From a checkpoint of a small transformer trained on Wikipedia.
Size: width 96, 3 heads of 32 (1 for keys and values), MLP 384 SiLU, vocabulary 1024.
Each number is 128 + 24 x the weight over its row's rms, rounded and kept within 0 to 255. Layers, rows and columns count from 0. Numbers have three digits each. The size before them is the row's rms in percent of the matrix's.

# up: layer 5 MLP up, 384x96, rms 0.257, rows 161-174, columns 0-95
# down: layer 5 MLP down (transposed), 384x96, rms 0.198, rows 161-174, columns 0-95
up161 093:155151168137092122108161138122105104118122139121126156137150119115156132109125135108120123120165111105065138162160156144099159131129124170099119074065120150127157146131102149121147142107110158117154175137153162107121154132102137109120093171135146101159150102131102138119080143145144162127
down161 084:123089082111116134133102100123142181116110096149097084116115121125128118141119151119154139079105119148161145141093106136166091118139109125152152122184108129134117143109147139128136154141138095152078107108099103148133091116117124126137199110118127156129122109091171110123131130161079137136
up162 108:129141101128112151121100169110110126131152116128123113142097153128101083138188103141115109105139111131110147139178140089097102138106097090149148135151105131130137129122171125150158123122098133113154128157123149063106147177115115165155115118144144152083137114111116093111169108158107094100
down162 117:102140130157147095105155117102117122155149148107183178117127123126101081114151150121086127117143115111112169126119152114141110153106157122086142133119098130132108110100132131119156125153144136166130143134124147094094149098159124073148093121172137107147129097171123077123122137116136122191
up163 108:111159115091128132170154170132137089154085132165134146110147132150107137098150142118131141167098125127135095139131144135150116159128076116134135129132125125091129142106166116130104146138114140096133116087117142155106116137151171159104086143150131101140167074166141100117143122172086176111
down163 107:114146106133110125114114099141088185132099102134086134121147161142119093138121171125109116109156071125142152146129122133132125117080128177133109109119111107121161122090147122186115133105154150173128116124126163124109171104148114137143160151096122157131100075176152131125136142107126128152
up164 101:121111143093177139118113102124132120123148103114144179136096149149128115162094095155129158105115149125131181132168151153098092109161128124123120126133132163141093140211094090123164133125128159132137146153144160147148131153116132149171075107153162137125136121110114128140132108120134116155
down164 097:115132144143124113149113128121122119169182166162134155133097078137142127158142137141096124135125149106157144125127095107125126186089121176141115132101103160110126118132139198110123102170149116134058128106137142138134155117107161136126147137133155122107120111162120118110135118155162094085
up165 103:097128158133159124125151143102118122112122166098166091139149122116139137125077106175140124135119136126067117135143109128138199121123113131105161125081108097156168126138126138146149111176123168185157126092144140123138124124148119171141151138152100115128130135103145141110156112105099128167
down165 100:125087147143146148156122155105116129157103127183145100167122155097133147131092115154099142128114118121094127169186079147114112118128130166131178174137119126111132158156143136119128143115146143085144128087139111146122169135139119128118133128071119103130119172167132130113139121140146184139
up166 094:089126109107132159089160146102073142113115127158150150105131151132143153133126107105133109123136102130106134114113113114133137098150143126082143090115100139136105127117160131184158130137105147122117115171165128103169156147102097135139150101143153108145079121185152104170121096124168107095
down166 101:139139111129121091120113148121150162061145111099150167132124132117136113105142129115159116136121113107114140122128143155100124127160100122124086172104148138156104121208085109125119141159119133097143120126123064106113110154174118142132131174142130127159126086133148124129125105177156151156
up167 098:120096146113094158114112159148155112092103128158140095111144132081138159126142103149154114156163114085148118137130139177085144120150152133140135155124134138155148123117133068130172118150147154159145112157166177160118168168132130161109170133140127120147107140147124131153103119166131106118
down167 090:143133170100118089163142139115107142116144129120142114171154116167116138138163152089147146096100152124046124145120134116138153142149133102136098120056135110132141093136129141145126119146119115167102123081121162169179125082123129143143120122122147133136131153162142154137120117122169145111
up168 096:072101184129115111106127148132123121148133126131162136127131189121115119099116113142117081172144091128137144140115140171147140130133111113137143149099071109166166159140146160148127106120125176141110117149113149099144118134144150173129130117110109142143100104116137176127124069155124091117
down168 092:166150169084092111117138174099121117091110148164195128139138186111120109120148113127169116151139137117131135115111134163119152150110108120093136141121147126128080137134127155162109119117068105119155140111148115088132142102130130126115111133120099110116152130117145115056096150142131131148
up169 098:087120120158159104120142152137111124107158118101148107161108138113150114101117134125126086158148112102105120130164096176113114150142110148140149129126148102147128107075053156164121121164151123151117127152162162153176135111125168162103164140141139111159141122100105101103096129139138129139
down169 089:149091113132100137168154137143134095145141133150121124090146164114125127119151126110097145150117105124086163159135123146136122151133129125096122121136130150052116138143226143098114116125139155103138128152117106142114088151091101114113079137149110105099122134156141084124108143105123127108
up170 098:175153074109146145140147066125122094115129111129132136108130147117057137135150120142111111127122155143160158129109129088120139082114117132151127134114160165101136150155096139159153127088139131148136121134177138119161140084081109138114143128140135153111128103143140095154102181112135125103
down170 097:103079125142110106119156158150102142134137113123160142140123154138165100089099131117135115116169128109079121135157098168127102082122137141092142146153141105150069096135131139122079128134104113114147135125124112110151113143149128083166141153131101114168141169103089167151127095134137163133
up171 103:121096093145147120168116147152132108111102111150112135127130137146132142113092122129142159076134152121127069158139145132125109147147085129115120117181156136103136122178119118150093155092098138119113087157164148146126151081151102123105096088147170128144118101119131137163119099156107117087
down171 113:167140135141109166121104142110132143130100132110169158131160120132130079060147149128146133156161125115158201119120123167097144142144129151141123127112092134169123137109155133104116116155124136150155134112108132130072132130129134123154114194106099133161145189107134112136109119149112140139
up172 094:142168136112092083112135128109165109149166118148137099090127150114080116139150115145158121146130080139123109121115170161116087119121131129159126099135151132111136129096156138115142162139162112111157127136095181166130098129107129143149072117139114094149123093111080106138144116098116167107
down172 107:101155104153128096096102104132144164070130159140140175150124127148113138096076153132114130126127142145162123156134149154104139128091143180109143115152115136176078132156120155129099148150106146167139108147107159147158113143135118153130120129109076142116109148128148135152147144146152090089
up173 104:135136087113126101132111142138088152074112149076129126149125145125136159144154139144131153115132143144099127087134136121157145116157103113110119193125078135113143131134124138125129088142088113115138137169125112184132103138148137073139154122114152108168149090128113139080143086100126098105
down173 102:137124191098088142089089145108163136109130139143126165156159143133185108103128172110121159153119114134135140132150143078130087140092116123094163113146161159107131113126141123107161152160153148120101146148130137140125089108133157137107103143130107155113116142108118150089125160123179110127
up174 102:112146121132139141102081117118140127163182082134134165094118116095107107134107132092106108145197076122088125151138105120139131114134124148133109146122119092134132169155140169128129131157113127150144111149094160111161134082117113153125149133130168092179140114120102111132149137153158114099
down174 101:156123106118101063108172140147148100094128122075138119153133148141100146148137103156141142141081114126125134119130130118118142119101135085143151122125127186091126092115139123111146110158121130089101155127118095131100091135123097059108150143155116147115104110124134143148106167173123104150